Each number is 200 + 30 x the weight over its row's rms, rounded and kept within 0 to 999. Layers, rows and columns count from 0. The size before them is the row's rms in percent of the matrix's.

# layer 13 MLP up, 640x160, rms 0.13, rows 0-40, columns 80-159
099,257,162,215,227,171,202,246,216,234,167,211,206,185,244,222,200,195,205,223,215,164,216,183,192,186,190,191,166,221,184,202,181,239,153,244,202,236,168,162,186,157,212,197,209,172,185,197,208,231,181,158,177,201,172,278,197,231,201,201,241,150,182,202,148,249,220,204,236,198,184,220,143,177,174,235,275,216,216,211,186
104,192,196,168,208,212,225,200,254,167,201,166,218,232,182,167,157,236,201,223,209,186,205,176,163,249,244,147,183,208,225,257,203,206,172,190,179,217,189,173,227,215,244,182,198,188,190,228,224,241,207,183,166,199,222,249,222,191,198,226,170,173,258,163,183,228,198,199,196,200,196,204,261,185,207,168,213,224,208,231,228
090,188,191,196,199,210,232,222,209,174,155,194,223,213,202,194,187,203,172,141,205,220,207,175,162,177,239,210,195,258,208,143,229,179,190,165,225,183,181,216,196,169,147,195,169,202,171,132,192,262,191,198,223,151,216,161,189,206,215,237,214,192,141,214,173,175,181,211,193,162,147,215,189,158,264,135,177,259,205,208,156
094,175,184,242,192,231,180,138,228,185,106,190,218,185,203,195,232,227,187,245,182,191,263,188,194,217,207,203,192,205,196,212,146,222,161,172,270,199,183,195,197,229,221,191,208,177,180,223,229,131,186,207,201,202,165,223,210,156,200,192,202,169,294,222,159,190,240,223,202,193,228,113,197,264,174,200,191,221,202,202,181
100,198,175,159,168,156,205,220,210,162,239,206,131,238,238,205,185,171,151,249,202,177,164,182,187,149,189,230,163,193,258,222,267,176,214,205,184,158,236,207,263,193,240,194,215,165,139,196,212,190,177,202,164,168,141,194,207,223,197,224,163,241,209,208,189,252,227,181,203,188,162,154,192,183,204,132,146,208,174,192,238
098,233,125,227,213,186,200,221,207,230,219,215,181,171,205,186,199,164,171,223,184,194,174,184,162,224,197,223,227,225,191,171,230,247,219,194,183,184,185,194,191,139,180,229,247,216,202,154,185,274,156,181,187,188,211,169,173,170,241,180,167,171,225,172,244,216,157,175,238,157,229,228,212,197,135,140,166,213,143,196,248
098,206,235,196,243,217,215,203,243,219,216,169,221,230,261,221,185,215,202,197,204,189,185,225,200,166,197,190,216,133,183,143,177,193,218,183,172,213,118,233,186,159,189,189,224,196,165,201,227,203,187,199,199,225,268,190,210,214,224,215,211,147,173,181,221,147,143,180,166,205,198,185,159,145,206,225,209,223,180,262,232
107,209,219,189,192,156,271,205,259,181,178,210,220,185,194,140,226,184,222,190,190,129,175,226,211,229,206,152,269,233,168,211,237,231,187,233,239,218,260,207,205,209,196,213,201,206,156,207,230,222,236,202,184,150,197,203,201,229,157,180,238,213,221,177,226,268,187,148,218,163,202,185,198,223,183,185,224,203,127,220,186
099,198,227,169,203,205,156,236,257,193,256,240,182,205,175,241,157,173,226,192,208,181,210,173,200,240,175,163,167,157,160,193,143,169,214,198,219,264,193,203,227,169,160,193,160,222,214,177,224,184,207,199,172,208,239,245,272,205,259,190,174,196,183,203,252,179,248,164,170,177,193,256,199,207,131,142,212,217,199,205,252
098,171,193,159,202,246,210,206,220,192,169,247,272,206,193,182,191,190,204,215,227,210,225,218,195,225,175,194,182,190,234,236,187,203,192,191,223,182,245,207,138,146,169,199,226,224,197,163,133,192,224,233,208,215,220,213,218,211,168,165,138,181,176,212,194,192,286,208,176,198,209,185,286,253,201,287,244,239,225,210,196
101,237,151,208,189,250,233,197,193,181,141,235,169,190,181,148,209,195,207,163,204,215,198,168,193,195,218,196,211,224,167,151,166,228,205,183,185,166,231,215,178,183,206,226,155,237,221,157,194,207,193,217,178,226,238,197,173,212,219,236,190,216,246,160,162,196,173,177,206,173,229,220,213,182,158,210,204,161,140,227,262
105,181,198,220,192,166,211,214,169,185,216,251,160,174,214,188,193,194,224,205,243,155,158,209,163,235,190,252,175,210,225,210,207,200,181,174,164,193,239,206,207,231,207,209,212,185,178,216,211,193,140,182,181,177,219,190,192,239,258,208,176,177,204,165,256,230,170,158,239,254,235,173,171,193,209,236,206,224,196,247,212
113,186,184,168,172,237,169,166,215,189,230,218,197,173,181,189,219,195,248,170,185,208,176,169,202,288,156,147,232,179,174,193,279,225,217,152,233,199,223,205,215,172,129,173,216,216,182,208,202,242,232,165,190,177,231,179,221,122,200,219,195,155,188,165,220,231,212,186,222,200,228,186,250,151,180,246,191,233,173,143,145
102,215,218,207,177,196,174,263,177,201,165,133,189,153,230,186,195,152,193,188,237,202,249,232,201,185,241,164,199,150,202,149,212,191,232,162,196,263,210,177,245,171,182,166,258,191,188,181,207,245,175,214,250,241,209,197,170,167,210,134,210,209,243,182,210,145,167,219,177,188,216,214,183,194,150,182,209,155,190,168,184
104,225,193,166,236,231,205,217,165,208,164,174,193,222,161,177,240,180,198,185,169,211,219,186,208,189,223,242,231,171,202,181,193,233,161,178,205,186,183,231,227,155,178,258,182,200,203,240,202,199,165,160,183,214,166,256,215,228,203,189,180,163,197,237,212,230,213,258,185,204,215,205,203,196,204,185,217,197,170,155,197
106,151,160,172,176,204,200,210,231,179,211,179,145,203,153,174,196,214,222,224,158,127,206,220,181,211,223,121,217,192,263,207,204,215,215,211,191,214,179,230,216,143,212,178,167,194,225,194,197,184,275,256,201,219,202,228,209,148,172,191,178,225,182,192,193,249,189,224,215,197,151,190,222,214,238,267,261,180,154,170,172
095,206,131,230,213,194,197,193,208,229,191,199,171,224,241,219,209,210,207,242,244,173,155,193,168,215,229,154,218,197,244,211,199,213,199,217,240,174,161,153,234,192,167,223,243,214,235,211,251,185,210,247,186,178,182,193,186,188,166,225,177,179,217,238,203,179,206,183,205,155,195,207,200,188,193,207,169,205,210,158,250
094,208,172,156,189,212,206,184,163,235,167,220,240,200,250,188,198,187,157,233,184,159,156,239,214,222,180,182,164,181,237,216,220,157,188,174,192,215,130,245,234,205,143,182,187,178,239,183,200,184,236,178,178,158,216,153,224,191,168,184,160,183,224,213,163,195,163,191,213,202,196,135,150,254,202,172,167,196,151,228,173
097,241,221,190,155,145,232,224,216,173,190,174,197,198,221,150,254,200,217,198,173,134,209,199,189,240,224,196,214,272,182,198,239,203,196,191,190,251,193,224,230,203,243,203,229,172,226,243,217,194,185,193,228,188,218,191,188,198,215,213,198,169,203,210,169,248,208,144,208,207,241,233,198,205,209,174,227,212,297,198,221
109,212,183,210,183,159,182,178,197,171,157,216,194,249,224,215,239,186,189,206,211,203,178,195,146,169,208,200,205,191,211,174,244,205,185,246,150,200,193,192,225,204,216,175,175,198,201,172,138,162,173,165,161,238,207,204,139,116,151,205,195,197,179,153,218,174,218,233,257,225,251,158,152,198,225,186,195,204,156,175,148
097,184,201,224,176,189,189,164,175,206,231,172,152,171,191,185,233,169,229,260,205,176,139,201,197,194,177,190,131,207,240,176,177,213,154,224,117,222,178,248,175,224,213,233,231,187,225,183,187,223,236,191,169,205,202,182,237,239,205,176,219,187,223,199,225,238,187,178,213,176,208,180,178,175,175,214,238,239,151,201,228
100,221,225,174,260,217,204,194,223,199,201,202,227,176,227,165,207,159,190,185,222,207,146,209,204,222,217,181,202,165,231,175,231,197,192,165,165,241,209,240,212,120,142,209,291,238,203,160,212,147,150,173,202,138,205,178,140,205,199,235,217,134,211,209,152,166,240,169,207,242,208,194,178,234,239,202,199,180,220,219,272
106,209,189,172,175,181,236,171,247,230,181,242,152,184,142,247,193,255,210,236,188,185,199,171,183,217,197,202,174,210,186,218,206,170,169,240,180,207,157,235,134,212,213,184,178,157,221,168,171,226,173,158,221,176,201,203,204,160,202,183,266,220,226,204,223,201,208,252,142,212,175,136,188,173,203,190,219,221,189,231,222
104,174,143,190,184,227,152,173,240,197,164,230,203,165,183,146,196,154,186,211,206,224,226,231,155,174,194,177,138,160,188,215,174,197,213,220,221,186,212,207,212,135,186,195,179,216,202,217,164,227,144,176,187,174,205,175,167,204,218,212,213,188,238,177,199,242,203,160,193,230,206,204,233,192,143,212,195,187,188,181,204
108,207,192,247,199,146,188,147,245,189,216,266,216,141,250,227,235,224,196,227,258,150,196,200,197,178,226,182,218,166,199,217,259,212,227,206,149,264,175,201,255,209,186,251,182,188,179,191,186,210,148,157,217,225,189,169,174,207,199,197,181,252,184,233,295,194,257,182,229,187,221,194,177,198,189,158,180,211,181,161,208
091,185,219,184,229,183,122,192,224,190,183,191,214,173,219,215,176,236,210,204,157,142,207,195,217,219,226,174,256,163,163,173,195,244,216,145,209,143,140,188,251,144,222,190,224,158,173,218,161,216,193,170,196,236,186,212,170,150,155,167,201,163,181,202,180,185,249,225,203,218,206,199,170,166,218,169,201,243,183,223,240
102,218,188,195,199,181,196,230,185,217,208,222,201,141,247,177,234,131,286,224,188,191,147,206,197,186,197,178,221,191,186,207,248,277,174,216,206,253,195,249,210,173,252,185,179,182,168,248,171,230,259,224,255,184,189,205,197,181,231,216,185,214,211,176,210,204,235,164,187,248,217,246,207,221,172,206,183,303,198,206,188
096,165,178,167,183,184,138,188,220,257,202,194,151,240,209,211,187,206,187,230,197,182,213,214,198,203,177,190,211,193,236,206,221,231,217,169,213,267,212,238,182,187,133,170,219,213,241,285,175,177,193,274,198,188,171,187,198,173,149,213,148,233,171,160,242,168,226,242,185,189,194,183,214,264,193,199,197,264,234,191,222
093,206,172,207,174,216,157,187,232,255,226,193,241,189,228,157,193,164,191,218,258,171,187,168,206,196,202,236,200,211,189,175,256,192,219,176,137,148,188,194,176,217,211,179,202,235,194,229,241,178,219,209,234,150,174,189,234,193,199,185,149,210,213,215,228,247,243,163,153,240,232,191,179,185,200,211,231,217,160,278,216
095,175,221,189,217,228,177,198,126,190,173,196,183,229,207,181,190,229,152,175,211,199,176,217,185,152,244,233,198,183,214,173,136,213,206,175,181,189,219,257,217,147,207,189,265,177,210,193,185,176,192,245,195,220,232,271,195,185,192,275,206,235,201,204,183,241,246,153,183,185,227,203,261,153,179,127,167,226,197,215,247
103,235,166,162,210,218,175,165,185,189,165,196,224,158,198,216,203,255,271,175,207,198,195,207,219,170,205,195,152,175,211,145,236,268,184,141,261,215,152,189,218,171,203,173,216,143,196,218,205,193,181,202,214,209,198,191,185,207,192,202,174,200,204,235,195,174,171,218,246,186,195,240,265,155,162,175,223,189,140,160,180
109,158,207,220,175,154,187,117,240,172,189,218,208,218,147,172,215,227,155,185,233,167,192,225,222,174,245,230,158,166,192,157,204,231,160,225,212,247,194,190,215,204,193,187,179,187,153,127,191,166,175,229,232,178,234,183,156,202,166,195,228,217,180,185,185,178,168,180,191,255,199,220,194,201,196,195,152,184,160,195,217
110,214,207,219,174,189,256,195,225,220,224,200,205,181,190,256,253,168,216,220,267,168,186,204,225,217,266,226,206,212,223,172,218,199,200,228,222,236,219,192,269,202,222,213,257,227,183,190,172,224,216,207,189,183,225,197,244,209,216,128,203,194,186,250,189,265,222,204,207,232,231,221,245,236,220,185,233,217,210,232,226
102,251,251,183,199,181,164,184,244,202,197,199,230,231,159,129,181,177,176,243,235,177,205,198,230,178,191,196,161,228,203,181,163,221,234,237,146,221,170,201,153,201,187,223,149,157,181,166,147,195,185,171,178,199,194,283,204,188,126,208,136,216,197,171,198,205,186,244,229,247,185,156,208,226,237,222,205,144,139,227,213
102,150,200,198,245,190,125,214,161,260,244,205,216,205,226,174,199,197,218,180,188,209,159,263,183,192,196,154,181,207,205,175,195,206,261,203,227,184,192,245,270,209,165,155,154,230,207,229,205,217,193,190,154,236,216,186,170,222,251,160,192,195,187,129,205,214,246,135,191,172,206,203,203,178,214,199,178,225,166,201,226
120,161,245,192,246,182,153,212,228,222,283,156,187,236,210,134,240,204,225,189,236,142,174,238,201,210,226,185,273,190,209,216,182,190,243,237,261,131,204,193,235,207,235,180,232,213,210,160,206,198,171,239,214,235,263,175,213,224,232,201,198,164,192,167,211,159,228,182,230,157,156,199,235,130,225,187,167,257,183,211,185
092,226,185,231,212,219,223,174,126,192,179,196,208,202,207,162,185,146,249,215,245,226,161,263,198,226,193,190,196,156,209,175,175,177,220,239,189,151,182,235,257,162,144,174,182,192,203,200,192,141,167,176,171,215,168,191,221,189,164,201,183,221,251,216,216,151,188,208,204,217,200,157,220,204,254,172,185,233,134,194,182
102,225,197,194,175,211,225,223,250,202,151,200,195,209,196,154,229,166,216,209,153,242,203,184,197,181,204,199,211,163,194,162,213,218,179,227,220,186,154,203,161,204,223,192,208,206,163,221,229,191,139,227,162,209,183,252,255,216,217,223,202,169,232,225,165,246,165,144,241,216,201,212,170,205,242,108,208,230,182,141,205
096,209,161,144,153,175,197,168,196,205,196,224,164,238,154,180,221,159,254,209,177,202,167,226,190,237,265,177,206,189,217,204,190,195,194,178,196,196,233,228,183,244,172,257,219,150,237,200,207,224,221,187,181,160,200,193,203,183,179,154,191,218,212,155,171,160,236,190,267,204,180,131,207,238,182,219,196,216,183,246,224
094,195,231,164,179,174,238,206,266,189,166,183,168,204,211,253,185,161,188,226,223,133,140,236,195,191,217,185,153,212,185,229,209,197,176,210,207,210,210,209,170,181,243,163,254,141,130,216,152,174,232,200,200,221,190,168,206,170,200,156,187,227,144,210,194,232,172,173,141,213,235,178,154,176,150,150,265,189,257,237,221
100,217,245,218,256,156,202,217,204,218,224,199,177,230,176,185,200,211,250,226,222,212,172,239,195,201,212,169,218,169,179,185,240,259,194,178,167,236,135,216,204,193,149,179,213,211,250,193,220,168,205,160,194,195,211,184,135,248,237,171,218,242,200,237,189,213,249,198,180,210,184,207,230,171,186,137,180,216,187,243,138